{"n_head": 8, "n_kv_head": 8, "positions": "rope", "rope_fraction": 0.25}
Each number is 50 + 10 x the weight over its row's rms, rounded and kept within 0 to 99. Layers, rows and columns count from 0. The size before them is the row's rms in percent of the matrix's.

# k: layer 2 attention key, 1024x640, rms 0.0185, rows 269-290, columns 160-319
# q: layer 2 attention query, 1024x640, rms 0.0186, rows 270-290, columns 160-319
k269 091:62 38 61 61 37 63 54 34 67 61 63 70 45 36 59 64 32 48 50 41 47 49 39 50 41 43 60 51 41 55 54 43 44 38 43 44 68 57 44 48 49 67 46 66 43 56 53 46 34 52 49 55 36 46 52 39 42 51 45 54 59 55 59 62 46 37 50 47 51 44 51 36 40 47 40 75 53 62 34 58 39 44 67 64 61 53 27 43 71 36 56 53 46 43 49 32 55 43 55 34 69 61 46 60 69 73 53 62 34 47 68 41 52 44 34 72 40 59 53 33 51 46 61 51 39 52 50 41 39 34 55 60 52 54 46 54 72 50 57 42 48 44 47 56 81 52 45 56 64 50 52 60 57 37 65 52 62 51 43 59
q270 081:59 40 60 30 51 39 31 63 45 56 52 60 46 50 51 47 57 48 49 59 54 53 46 56 52 44 52 31 60 41 47 67 42 37 45 60 66 63 66 52 52 46 58 67 47 38 59 46 54 50 51 33 46 51 28 54 68 50 60 41 61 39 61 55 46 56 36 35 54 45 56 65 53 48 54 40 38 57 44 56 65 51 59 67 39 43 54 62 40 61 50 43 53 56 41 64 42 73 51 43 55 56 63 58 56 43 68 67 63 23 42 49 50 48 65 37 57 35 51 50 37 63 62 63 51 53 46 70 49 63 32 44 37 49 67 45 43 48 51 57 55 38 65 25 59 53 45 51 42 38 61 63 44 57 42 53 55 56 46 42
k270 091:48 34 48 56 63 45 62 53 41 39 47 44 55 60 43 69 42 38 42 53 37 53 28 57 50 45 41 53 44 57 47 36 53 67 42 53 43 52 67 39 44 55 56 48 43 50 45 48 47 65 48 53 49 33 27 51 70 45 54 39 48 56 56 47 49 56 30 62 51 53 52 57 73 49 49 49 47 47 43 40 51 56 50 59 56 61 53 42 43 65 57 56 53 39 44 58 47 62 49 60 37 36 47 50 46 52 70 49 70 48 27 58 55 47 54 42 50 35 66 67 35 50 45 56 27 60 32 55 47 58 51 46 37 31 42 51 43 47 38 52 49 55 53 56 55 53 47 65 44 47 35 49 51 74 59 53 44 62 52 38
q271 140:43 47 69 35 43 55 47 54 42 42 37 43 30 45 64 60 60 41 34 52 44 53 67 42 49 43 64 54 43 49 44 63 30 48 56 66 42 54 55 36 47 57 43 62 45 62 47 55 43 74 48 32 57 37 43 57 58 51 55 31 41 47 59 49 42 49 40 48 40 61 55 55 44 47 72 47 61 52 33 71 58 55 55 55 61 41 52 41 46 54 54 40 38 68 45 53 50 50 45 46 45 52 42 60 61 51 70 48 55 37 31 46 58 34 49 51 59 40 53 42 49 45 72 49 45 35 35 42 55 32 51 49 55 51 60 45 56 33 58 60 43 43 57 38 69 42 34 63 47 42 66 52 59 58 50 49 62 45 54 40
k271 125:60 51 49 47 45 61 53 43 65 57 63 60 52 34 55 60 28 51 71 37 43 55 47 50 53 42 45 42 59 52 49 46 44 47 42 42 61 67 69 39 36 54 48 57 42 56 54 47 25 62 36 38 26 37 45 39 61 49 59 51 53 39 54 65 43 47 43 46 55 42 29 49 52 67 49 50 44 56 34 59 48 43 59 56 62 46 42 50 58 49 54 40 64 43 51 30 47 51 58 53 54 52 59 46 62 63 69 56 60 47 53 52 39 46 57 71 37 57 48 50 35 54 40 55 29 65 57 33 50 43 48 67 34 62 45 55 65 56 39 70 56 29 50 31 66 57 52 48 63 51 54 46 58 53 59 42 55 56 37 55
q272 076:36 33 61 32 50 55 39 76 44 53 49 54 62 52 51 44 51 46 54 74 50 34 68 65 57 53 57 41 48 63 43 65 54 42 52 70 65 63 55 42 50 45 61 54 43 31 59 47 53 70 60 45 50 39 40 63 47 61 62 34 69 32 67 51 57 61 42 40 41 57 47 54 42 40 56 48 37 38 43 58 56 50 51 49 56 40 53 54 40 57 51 62 52 65 41 55 45 74 42 40 61 42 41 60 52 45 68 60 62 38 44 49 50 39 56 44 70 56 33 61 58 45 51 58 54 58 50 59 58 61 38 38 60 36 51 53 51 44 46 50 63 39 54 45 58 58 34 60 58 45 53 33 61 55 35 43 62 58 50 45
k272 092:51 40 34 59 59 61 51 39 49 56 57 58 52 57 32 56 42 35 64 47 32 54 35 58 64 27 42 57 54 52 68 43 32 47 40 38 46 56 55 41 42 56 37 58 54 57 67 39 60 65 41 47 54 40 33 69 48 40 49 46 53 40 64 56 40 48 30 54 73 51 40 65 62 51 43 57 38 70 44 54 57 51 63 71 71 62 49 47 50 57 47 42 52 32 54 51 38 56 62 60 32 56 45 46 33 53 56 57 67 37 35 36 40 61 54 54 34 39 56 65 39 41 35 62 34 54 50 66 52 33 46 51 43 44 39 59 55 60 46 54 54 49 53 46 62 59 47 64 69 54 39 48 57 76 55 50 59 54 56 54
q273 093:46 70 75 61 39 67 63 47 50 49 50 43 37 32 72 54 45 47 29 23 51 56 62 34 32 35 58 40 47 53 30 56 42 49 58 48 54 57 56 50 54 57 34 47 65 74 47 50 33 48 43 51 40 56 63 57 51 52 49 59 47 52 42 44 34 34 55 63 41 66 48 49 55 44 68 67 66 61 50 51 44 56 48 48 47 30 42 58 55 46 53 41 30 73 68 52 55 33 42 55 46 78 33 55 74 49 40 46 49 66 45 43 39 52 47 50 55 47 37 45 59 43 64 50 56 45 61 41 54 36 46 53 59 38 42 45 62 49 79 35 67 57 63 54 52 33 48 52 48 54 69 47 58 53 58 59 54 49 57 43
k273 081:56 47 58 42 41 64 49 36 50 57 57 53 40 36 74 40 42 58 48 47 43 43 58 47 60 56 58 47 56 63 46 48 54 61 54 41 56 42 53 47 60 58 47 50 45 48 43 56 23 43 46 48 40 50 53 41 57 46 43 72 52 41 49 35 55 46 54 38 40 57 45 41 61 50 61 43 48 61 42 63 39 47 58 52 50 69 48 41 69 50 76 38 55 44 54 38 43 48 44 48 46 42 53 56 63 53 52 56 39 41 64 57 40 58 65 57 56 65 44 49 48 62 57 53 55 55 63 53 56 55 53 59 54 71 53 73 71 46 50 67 45 37 51 40 66 55 45 49 56 40 62 62 54 34 25 40 52 52 38 63
q274 101:31 51 58 33 50 46 55 56 53 63 41 60 41 37 57 54 37 39 56 42 64 41 48 39 52 49 52 46 58 50 41 61 34 41 35 47 66 47 58 42 50 39 41 54 56 30 53 58 42 52 56 42 44 46 51 46 47 46 59 38 44 30 67 32 48 56 39 46 34 53 43 60 55 42 57 56 66 56 57 51 39 52 49 51 54 56 60 54 40 34 68 45 47 48 57 56 75 46 47 45 54 45 48 42 56 65 48 37 45 50 68 78 69 55 53 62 57 58 33 49 65 59 63 44 48 48 65 57 60 43 38 49 51 31 44 47 52 66 54 66 58 56 63 43 65 36 29 56 41 61 59 49 27 41 43 60 69 57 47 49
k274 096:54 54 62 14 44 61 47 38 56 50 41 50 34 36 54 53 40 47 51 53 38 72 44 40 46 44 56 45 49 50 53 46 43 51 47 57 47 42 56 44 64 17 57 42 60 61 54 39 56 59 43 43 55 54 52 47 50 48 57 42 45 53 51 44 32 59 45 36 46 50 46 64 48 46 60 47 54 57 45 62 53 53 40 39 38 54 53 54 46 38 27 48 65 49 44 38 66 58 66 75 37 62 53 46 57 41 56 51 58 44 53 63 43 70 57 65 57 43 64 54 58 34 49 69 46 54 58 46 59 43 47 53 58 54 53 69 53 38 55 42 46 56 63 52 39 39 47 46 58 52 48 48 63 36 54 37 50 57 53 45
q275 084:52 54 60 67 45 68 53 36 66 58 64 40 34 40 52 50 45 53 55 24 61 61 55 48 51 43 27 54 51 63 43 35 51 44 50 48 44 33 53 61 49 56 42 41 54 67 36 57 42 24 60 59 47 60 57 43 41 44 54 76 37 70 59 52 46 52 55 62 47 63 43 60 55 53 46 58 55 50 51 47 41 44 49 43 67 52 37 48 50 36 33 39 44 52 66 40 43 50 40 56 47 43 45 57 67 42 47 50 43 70 46 33 31 56 34 38 33 59 29 24 36 58 60 49 45 49 53 38 42 45 55 56 68 55 43 30 68 69 62 50 60 36 58 56 54 53 76 47 54 49 48 49 66 45 51 60 29 50 49 50
k275 085:37 61 56 37 54 56 37 59 45 52 57 45 41 37 43 47 48 53 50 54 56 47 59 59 48 49 50 57 53 63 46 59 57 45 49 49 77 50 59 41 55 49 46 36 46 46 52 53 41 37 56 55 44 43 54 27 56 36 63 62 48 43 42 64 27 31 42 49 45 55 59 52 56 47 59 54 50 50 26 53 46 54 47 37 35 60 64 47 71 43 41 65 71 51 72 53 41 61 48 53 56 52 46 58 69 72 36 56 27 58 63 55 61 50 56 48 39 60 34 58 55 49 52 59 45 58 44 52 42 47 53 50 46 59 69 48 68 50 63 49 50 35 50 37 60 43 42 44 53 53 49 54 44 45 53 59 49 48 66 48
q276 092:39 22 63 45 61 51 61 63 47 43 43 48 55 49 35 61 76 52 46 55 37 50 54 62 52 58 43 43 60 39 41 46 44 41 53 76 52 66 63 52 48 47 54 65 55 57 48 54 55 69 45 50 55 51 45 42 43 35 46 43 44 63 51 57 39 70 38 47 51 52 53 55 50 42 46 60 53 43 37 53 72 49 63 60 64 43 39 57 48 57 51 43 64 71 39 59 41 61 51 47 55 39 53 48 53 48 55 56 56 23 45 50 50 52 48 49 47 45 44 64 46 57 60 51 54 53 28 60 50 45 37 38 25 70 69 62 42 27 58 61 42 48 55 39 58 45 45 50 52 56 49 66 57 69 51 49 50 51 59 48
k276 097:56 42 49 53 44 50 59 64 48 55 44 65 58 45 62 49 52 48 51 47 56 49 59 51 52 43 69 53 58 33 42 50 43 46 43 59 67 51 44 60 48 48 56 62 59 59 49 46 54 50 56 71 60 43 63 62 41 53 40 43 54 54 52 49 46 55 40 57 51 34 46 67 39 49 56 70 44 63 50 54 55 40 78 61 68 47 55 65 63 69 48 48 45 37 68 58 39 71 52 37 37 19 51 50 54 51 43 48 31 49 39 58 50 51 57 49 36 55 34 40 42 60 41 67 35 59 51 66 43 42 47 45 36 53 53 39 54 40 65 44 47 45 48 30 46 51 47 55 58 54 44 49 40 58 58 53 54 34 30 52
q277 088:40 30 64 43 43 56 35 53 46 29 32 54 42 61 45 42 64 44 56 57 32 47 60 57 39 38 61 61 48 42 44 44 49 35 52 52 24 66 57 42 54 49 57 54 47 59 44 53 45 65 37 47 56 38 45 58 37 55 60 35 65 35 50 48 55 54 46 35 45 54 53 49 49 58 73 43 47 47 35 72 57 49 44 66 56 38 50 58 35 53 40 43 45 66 38 72 46 68 62 56 59 45 49 65 44 45 49 59 52 32 38 64 39 46 50 52 50 64 72 55 59 36 59 53 45 47 44 55 55 47 40 36 31 51 53 54 47 36 34 69 40 44 53 29 60 49 36 44 43 47 63 57 47 61 36 43 51 56 56 45
k277 104:55 32 53 57 54 58 41 50 67 63 75 71 45 42 67 54 35 70 63 40 48 44 42 38 39 44 59 48 63 55 48 53 37 49 45 53 49 61 64 44 54 50 34 67 35 66 59 43 45 54 37 55 39 51 46 59 48 58 59 49 50 40 61 35 41 58 40 32 50 44 41 66 35 63 40 69 61 42 50 34 41 43 43 64 53 36 40 68 44 56 39 33 49 49 56 45 44 50 51 36 44 42 55 55 37 66 61 56 43 43 52 54 52 42 41 49 55 41 44 35 52 58 49 57 39 49 52 51 71 46 56 67 51 49 33 65 47 56 56 65 55 33 44 42 59 48 46 48 58 50 52 39 38 54 29 42 74 56 52 59
q278 102:47 67 55 43 43 44 33 41 43 49 30 44 55 45 67 48 56 42 47 58 37 59 50 57 41 49 50 35 52 61 49 38 40 40 59 55 49 74 43 48 38 65 60 57 45 64 52 35 46 47 42 48 47 18 48 56 58 35 57 49 55 50 54 60 44 46 50 62 55 52 41 49 56 58 43 64 34 48 58 61 57 48 51 45 56 55 46 41 55 36 51 56 52 43 45 46 56 53 59 31 40 53 46 45 55 36 61 59 60 39 48 35 60 60 32 45 49 49 59 47 60 61 51 65 45 47 45 45 51 67 34 30 67 29 52 50 43 62 52 52 47 54 48 59 68 49 41 48 64 45 52 51 47 58 46 41 41 53 49 50
k278 098:58 67 59 47 42 38 57 36 53 56 53 42 38 32 40 38 49 61 43 40 47 26 35 59 57 53 54 47 43 59 65 65 55 47 46 46 67 57 46 56 56 48 51 34 39 38 54 46 56 42 42 59 30 60 32 50 35 55 71 60 48 31 52 70 68 58 66 43 53 64 37 58 53 44 48 32 53 40 60 72 41 46 83 40 43 42 57 29 54 56 36 38 52 48 40 45 40 34 27 58 64 44 70 58 47 51 51 49 58 41 68 53 38 49 42 68 46 69 58 54 53 53 59 59 49 56 37 55 47 33 53 58 58 62 47 53 48 52 45 37 50 50 59 55 52 54 53 41 50 44 66 43 67 60 55 50 58 44 44 56
q279 083:54 51 42 51 73 57 46 42 61 48 64 37 34 58 38 51 58 58 54 42 57 44 52 40 38 33 46 48 56 61 50 31 53 54 50 34 44 37 53 45 37 54 51 48 51 50 47 54 53 24 60 69 44 53 65 28 32 45 43 53 51 48 57 54 42 47 58 58 56 34 35 50 71 55 46 57 50 60 57 42 30 50 62 44 58 72 42 42 48 33 55 41 44 55 59 57 48 47 45 53 45 55 53 52 54 58 40 45 47 44 50 36 39 56 44 68 57 63 59 66 52 49 45 48 46 44 65 45 49 57 56 60 49 55 58 51 58 46 61 52 55 58 56 57 58 64 54 52 60 54 45 53 43 53 62 68 34 38 46 52
k279 083:41 51 73 53 51 52 60 34 75 45 51 46 45 52 56 37 69 48 50 47 53 34 53 41 56 72 59 50 48 48 67 63 49 45 62 47 42 49 31 54 59 70 61 40 48 37 49 51 41 32 66 48 45 54 55 40 48 45 55 50 55 46 50 54 24 57 64 45 56 54 53 36 43 55 57 49 42 34 50 39 39 30 76 45 44 40 42 41 46 45 46 39 58 48 29 48 55 53 29 61 56 50 61 50 73 72 53 43 64 57 47 46 57 33 57 61 42 51 57 38 57 60 49 47 69 49 40 48 47 36 61 61 48 49 59 57 53 48 54 46 34 60 42 57 32 46 59 43 38 59 50 41 62 38 62 49 49 57 26 63
q280 113:42 48 50 43 41 54 47 50 45 32 52 55 41 57 65 51 60 51 43 63 41 54 60 49 46 43 57 40 66 32 70 51 43 55 57 69 48 47 41 57 42 42 48 48 54 55 56 41 54 65 41 30 55 30 35 58 59 57 58 54 53 47 54 66 38 68 42 43 36 61 31 62 47 52 56 48 47 49 46 55 64 43 70 43 56 59 54 46 49 67 48 43 51 53 41 40 51 49 70 52 58 40 37 47 69 47 69 46 65 47 56 40 43 53 40 47 55 44 56 59 56 59 53 55 54 67 42 43 43 56 39 51 49 64 65 50 67 45 74 54 43 31 61 50 51 51 56 54 49 42 55 52 49 44 51 45 43 54 53 41
k280 110:51 62 29 55 43 31 49 65 45 60 53 59 52 58 45 45 64 25 52 46 59 46 46 49 49 38 51 37 65 47 47 57 71 36 33 53 45 50 63 60 38 45 37 49 69 41 48 49 46 46 47 66 49 45 57 53 60 75 61 42 45 62 31 45 42 70 39 63 39 56 35 39 57 47 46 39 54 52 50 60 64 49 54 50 46 52 40 63 61 59 44 46 40 50 61 62 41 53 79 47 58 41 43 55 48 50 52 51 39 57 42 48 39 47 48 46 27 55 53 50 54 52 40 56 44 56 38 68 51 68 32 48 40 42 49 48 45 64 53 51 44 35 68 29 61 47 56 51 56 43 35 49 60 67 47 69 51 44 56 57
q281 077:58 57 50 49 54 55 62 40 63 51 77 53 51 51 34 58 39 39 60 48 65 52 47 46 43 39 48 52 51 51 62 53 55 53 56 47 60 42 41 52 38 63 37 55 49 53 27 58 40 14 65 64 50 52 62 51 57 40 42 64 43 65 41 44 45 48 62 60 49 34 38 55 44 39 50 60 60 45 44 56 37 51 45 35 54 68 33 58 64 42 58 54 48 49 49 37 49 37 44 49 52 65 46 55 49 53 51 26 49 62 56 47 50 49 32 57 34 45 45 39 49 48 52 45 28 49 50 42 55 34 45 61 44 37 45 45 53 52 49 36 51 56 51 63 43 34 69 53 47 41 47 26 51 42 64 59 42 40 44 56
k281 076:42 50 60 34 45 51 55 53 62 58 42 46 46 44 40 39 56 68 38 69 51 47 28 37 44 46 55 57 44 50 62 55 47 41 65 46 56 47 31 49 58 50 57 52 61 38 57 60 45 27 45 43 42 53 55 28 57 50 59 60 43 36 43 62 45 54 56 44 43 57 63 40 48 68 59 46 54 46 52 46 40 44 75 50 39 58 51 50 46 52 52 56 64 38 38 45 58 61 33 67 53 45 55 59 83 57 40 48 35 47 72 38 34 43 47 48 59 65 51 56 46 60 54 54 47 54 58 34 48 35 45 48 55 69 61 61 57 39 66 39 41 46 54 61 45 55 44 38 57 55 54 50 45 37 63 63 46 50 41 56
q282 099:66 49 58 53 47 53 72 47 60 57 84 55 48 59 39 41 34 51 37 45 45 62 49 52 62 57 42 66 50 50 33 35 52 59 34 62 45 47 55 71 57 49 32 68 59 51 43 52 56 63 33 49 48 66 58 48 37 72 52 55 64 50 40 59 34 46 49 59 59 64 53 41 48 45 44 56 49 40 57 39 46 63 42 45 66 45 39 42 55 71 52 38 60 61 66 53 38 51 46 46 50 51 55 53 48 37 44 58 58 50 51 29 45 51 62 53 44 46 55 39 27 42 53 35 43 54 34 54 49 25 77 56 47 68 60 43 47 34 45 53 47 34 38 55 47 25 67 44 75 37 58 53 60 41 55 46 46 39 64 39
k282 106:55 69 45 55 51 60 56 61 40 59 51 45 48 46 51 52 49 49 64 57 76 71 47 53 48 51 52 82 40 54 38 50 60 49 40 48 36 48 60 36 54 46 53 43 26 54 47 48 26 55 38 65 47 44 66 43 52 55 30 43 49 55 41 58 44 46 42 47 33 49 57 54 50 59 44 79 45 48 48 23 56 46 37 57 47 53 47 70 66 54 69 60 52 52 67 52 50 61 61 20 56 15 51 49 45 58 52 49 48 55 53 44 50 42 44 32 65 49 46 43 48 59 50 46 44 46 53 42 56 48 41 41 52 52 35 59 51 56 41 62 55 39 37 43 46 41 44 48 58 57 48 45 45 34 38 54 39 67 43 60
q283 104:51 49 55 40 53 49 52 55 52 40 65 47 58 49 37 49 52 56 37 39 68 63 54 45 45 62 48 65 53 54 54 56 64 64 35 35 64 37 57 41 52 59 59 57 34 38 30 55 63 56 50 47 43 73 54 33 36 58 34 42 46 54 62 43 40 37 56 32 46 71 43 40 37 43 44 61 70 43 43 56 56 44 51 58 48 39 43 56 38 43 53 52 73 52 56 61 47 64 44 38 41 41 64 44 50 45 40 52 52 43 58 64 42 46 55 48 47 56 50 50 31 46 43 49 46 35 34 31 35 30 64 62 46 73 76 42 40 34 41 52 53 26 47 52 46 44 53 50 63 48 49 31 49 46 42 55 50 37 54 52
k283 107:54 57 46 52 64 58 43 44 42 53 36 42 56 28 35 56 62 43 55 52 64 64 58 66 50 52 50 58 75 41 38 52 51 58 39 58 47 52 69 53 54 37 43 68 39 58 67 60 44 45 64 55 49 53 48 20 49 41 30 65 13 65 36 67 45 47 46 37 49 42 54 54 34 41 54 58 44 54 58 44 68 40 60 57 57 68 40 55 59 41 55 54 50 50 61 38 44 53 58 47 45 40 51 42 54 54 47 52 40 54 65 42 54 38 36 52 42 65 71 52 52 54 47 50 51 48 52 55 61 32 41 53 39 40 50 51 63 39 58 64 47 52 46 40 45 37 61 40 59 60 47 55 41 55 60 66 59 48 55 29
q284 090:68 46 57 53 51 56 65 26 66 50 66 42 49 50 55 48 34 38 55 42 54 51 27 51 41 47 47 46 37 60 50 46 53 43 60 38 57 52 31 52 42 51 33 55 54 59 41 55 51 30 58 57 47 53 49 66 40 50 39 65 49 61 53 54 40 42 51 69 60 55 37 48 64 59 54 57 61 54 71 56 41 58 49 52 74 47 51 40 56 37 62 50 50 41 63 39 58 31 42 40 44 66 45 25 45 45 42 50 50 62 46 41 50 63 45 42 30 58 48 43 47 60 43 63 42 58 46 34 51 61 51 51 61 44 42 40 55 70 47 36 49 50 44 62 51 41 50 51 60 44 59 51 69 39 65 47 52 42 50 51
k284 103:49 55 76 43 39 48 55 41 37 57 56 35 45 30 53 48 56 58 38 60 40 38 63 46 46 45 52 67 46 47 62 49 51 59 53 64 87 37 50 35 40 61 67 43 70 57 43 39 66 63 63 72 39 44 48 51 38 36 47 34 45 53 51 74 64 41 47 63 56 58 50 35 45 44 47 49 51 58 49 54 44 53 67 35 41 65 55 48 53 50 48 53 52 43 34 38 52 50 34 59 38 36 49 65 57 45 33 46 49 56 45 40 44 42 58 50 32 69 36 60 34 52 54 50 46 50 52 41 56 45 35 58 58 62 58 59 55 40 53 29 46 60 34 53 45 41 37 58 38 46 44 40 60 59 67 62 62 60 32 46
q285 092:55 55 38 42 53 43 61 52 50 64 61 42 57 56 59 63 52 51 35 51 59 61 49 45 62 24 63 41 49 54 74 46 61 62 41 37 52 36 61 35 44 55 55 46 61 49 44 47 59 59 53 51 37 60 43 65 69 58 35 35 49 48 49 45 56 56 44 39 56 65 58 55 40 45 61 46 46 33 54 62 27 54 43 46 32 72 58 43 41 60 47 46 45 56 64 45 46 55 30 53 36 44 55 37 49 66 45 50 77 54 47 39 46 42 67 70 60 43 34 61 52 80 48 44 55 62 63 54 52 47 44 52 52 62 50 51 42 47 47 37 39 56 66 64 33 42 50 58 37 43 51 48 54 52 54 75 46 53 59 43
k285 093:51 58 47 57 49 46 50 32 52 70 49 41 54 56 60 52 49 45 53 46 54 57 68 39 44 56 50 57 53 48 44 45 48 28 46 45 32 64 48 49 47 59 66 62 64 43 29 63 61 38 57 45 54 46 51 53 58 63 36 59 63 50 58 52 55 56 38 45 44 44 68 57 41 41 54 55 53 54 67 47 53 27 35 48 42 63 57 43 53 36 47 62 56 62 48 54 42 46 53 59 37 55 26 48 58 40 58 41 61 70 44 39 57 51 67 67 48 35 35 49 55 61 48 34 58 44 55 43 53 44 46 44 56 37 41 42 51 65 47 55 55 60 57 57 46 42 49 50 45 61 33 47 63 50 51 41 48 45 30 44
q286 089:48 37 42 48 43 51 59 50 47 60 42 55 50 47 52 54 53 42 59 47 39 56 42 39 56 55 57 49 59 53 44 47 42 34 32 55 45 53 58 55 59 47 58 68 51 61 48 62 58 61 44 38 55 55 32 67 43 43 45 22 64 49 58 64 51 54 39 48 59 53 55 46 59 51 44 48 61 46 47 61 61 46 66 57 52 40 56 50 62 63 42 33 45 63 59 64 45 38 32 53 43 53 57 65 55 39 56 68 74 40 52 56 64 43 65 44 58 53 49 47 53 55 59 57 54 59 35 66 55 51 42 43 34 39 55 43 44 31 50 60 42 62 50 35 50 41 33 44 39 32 53 48 73 53 46 39 61 37 44 46
k286 100:46 47 62 50 53 69 49 64 50 59 60 58 51 33 64 60 53 57 46 32 62 59 65 34 57 45 45 46 59 39 34 39 43 41 38 44 32 61 45 41 47 74 53 49 48 48 41 42 61 57 64 56 60 51 55 58 61 51 42 15 69 55 60 63 59 27 37 47 59 42 43 60 44 50 53 47 35 49 43 32 49 62 53 54 65 48 49 33 59 44 53 40 60 47 59 36 50 45 44 36 28 42 44 53 39 44 56 53 51 56 29 31 57 44 77 70 60 46 32 33 43 45 43 58 29 47 65 55 61 38 50 51 46 40 42 33 49 60 52 62 51 48 41 44 45 65 39 69 49 33 49 51 54 55 43 29 64 44 49 55
q287 103:48 58 68 56 60 72 40 57 50 43 39 41 49 44 53 40 50 74 53 53 54 53 54 77 46 54 49 59 38 40 26 36 48 62 53 45 50 42 55 46 50 42 48 59 58 57 49 49 33 40 49 28 60 55 40 46 43 65 74 47 46 33 55 62 50 59 57 41 57 55 58 56 57 50 58 45 46 57 57 43 61 58 56 47 46 49 48 46 49 51 47 42 46 65 54 56 36 48 56 45 65 44 35 55 60 42 50 63 39 44 50 43 58 41 42 33 34 43 58 35 49 45 57 48 33 34 36 42 70 35 55 56 28 30 62 58 49 45 58 60 57 40 41 45 59 72 59 34 42 60 52 57 36 59 64 33 41 50 57 41
k287 103:53 44 57 54 56 66 43 42 40 50 61 57 56 72 45 53 41 57 46 58 63 22 55 80 53 64 55 36 39 69 32 37 56 36 63 50 58 60 53 40 48 47 40 59 41 59 59 34 22 59 30 53 48 44 39 45 57 48 61 49 70 42 69 26 43 50 50 29 59 22 62 64 38 70 43 40 55 56 40 54 47 77 39 54 58 63 63 60 41 66 52 34 57 56 60 56 50 53 35 34 66 37 52 51 47 55 37 68 48 42 51 55 55 62 23 41 49 28 43 51 46 45 45 57 32 48 57 49 60 47 65 66 44 51 56 48 42 34 53 69 50 35 45 28 63 68 53 54 39 32 50 56 45 33 33 50 38 43 44 70
q288 093:63 64 51 45 23 38 29 39 42 53 53 44 46 48 56 53 62 51 56 56 43 50 48 62 58 66 36 60 51 33 45 46 60 51 50 56 51 62 67 58 49 45 38 37 58 54 52 41 46 48 46 49 44 39 42 75 61 64 43 44 58 55 61 63 43 62 29 42 40 56 63 55 34 63 43 54 53 50 67 60 51 45 64 48 75 50 52 29 44 68 52 43 52 47 44 50 40 62 40 43 45 54 48 45 44 49 43 61 59 43 41 33 64 28 42 30 50 51 46 48 29 64 53 65 55 61 40 47 40 49 41 37 43 59 60 64 29 55 55 45 48 46 50 43 57 61 52 37 79 28 28 39 49 51 52 59 47 76 45 55
k288 090:65 62 56 48 52 59 48 79 31 68 56 48 49 57 40 55 49 42 46 46 49 62 64 53 62 42 46 60 56 48 38 38 42 60 36 54 44 55 55 59 56 61 46 53 50 51 48 44 45 66 59 53 52 49 61 74 55 65 40 37 41 43 49 58 60 57 32 50 40 60 48 56 53 38 40 48 36 54 67 68 52 55 48 54 60 59 48 61 65 72 38 38 62 60 59 50 36 46 47 54 43 15 45 40 59 45 50 57 49 52 34 37 58 56 54 41 56 56 28 37 35 55 53 34 43 53 58 51 42 48 47 47 49 51 49 44 53 50 61 69 56 53 52 26 38 58 59 53 48 41 39 61 38 72 53 55 71 45 31 47
q289 083:49 46 36 52 52 59 71 48 56 51 74 47 38 39 54 39 40 39 53 40 51 65 42 47 59 62 57 52 55 68 47 56 36 43 45 48 40 34 20 46 51 55 35 48 36 65 42 40 55 33 57 63 40 51 71 34 41 60 56 55 38 53 37 51 47 38 73 70 49 48 39 49 62 42 38 46 41 46 51 31 48 63 46 44 50 60 31 52 41 41 65 59 50 50 67 43 40 41 40 38 63 44 56 60 50 62 49 61 43 56 57 39 58 52 57 64 43 45 48 53 47 59 35 60 35 48 49 51 51 56 59 73 43 42 49 48 52 59 49 51 57 51 52 58 50 49 59 46 49 58 56 49 65 42 53 48 42 40 47 61
k289 086:39 42 47 66 48 34 60 27 45 55 54 58 58 55 41 53 48 52 52 55 56 38 41 41 43 62 49 64 45 57 57 50 63 41 42 59 61 53 36 56 36 72 57 50 55 40 40 45 60 40 64 54 47 46 39 45 51 46 48 76 50 50 43 43 27 54 60 49 61 41 58 42 44 66 61 53 56 34 35 31 47 25 55 45 44 50 32 44 48 36 66 65 53 34 47 48 56 40 54 39 59 50 71 42 65 58 63 40 56 58 50 44 45 33 58 45 52 46 67 47 33 42 54 32 49 43 45 33 37 49 48 57 50 45 48 55 64 46 53 53 52 63 50 70 62 53 64 52 42 50 47 74 63 35 74 57 40 60 49 65
q290 082:55 70 51 47 52 73 59 34 66 59 55 44 42 62 76 41 53 32 47 27 58 60 39 39 49 52 40 36 64 67 51 47 57 54 50 34 46 52 40 53 45 58 43 55 51 67 55 43 57 35 58 53 50 59 43 56 55 55 45 56 35 66 57 58 60 41 55 49 45 51 43 51 61 54 47 50 38 61 44 42 48 42 46 38 49 67 41 47 56 45 55 55 41 36 76 46 48 47 38 41 48 65 39 43 67 53 38 33 52 59 34 28 42 68 54 52 34 35 59 43 40 56 33 46 51 64 64 39 46 52 49 63 52 42 62 50 56 56 59 48 53 57 56 63 35 60 75 43 67 37 54 57 58 36 61 72 40 52 62 40
k290 087:52 67 61 62 35 33 55 48 39 63 53 34 45 50 40 52 72 57 44 47 59 33 58 43 62 68 45 44 38 70 38 44 66 40 42 47 75 54 54 53 50 73 62 36 44 59 42 43 49 41 59 64 40 54 46 30 56 45 50 63 42 39 47 59 56 47 64 35 50 45 40 55 48 36 62 24 54 44 53 61 49 31 64 39 49 44 49 42 74 54 59 50 41 41 55 42 49 36 29 39 65 59 66 59 79 55 38 39 42 63 68 37 49 51 45 49 38 71 49 46 41 68 51 50 60 49 46 42 38 53 57 67 50 54 58 46 66 52 53 43 47 32 50 39 40 60 54 51 31 59 51 47 59 42 59 54 38 40 45 66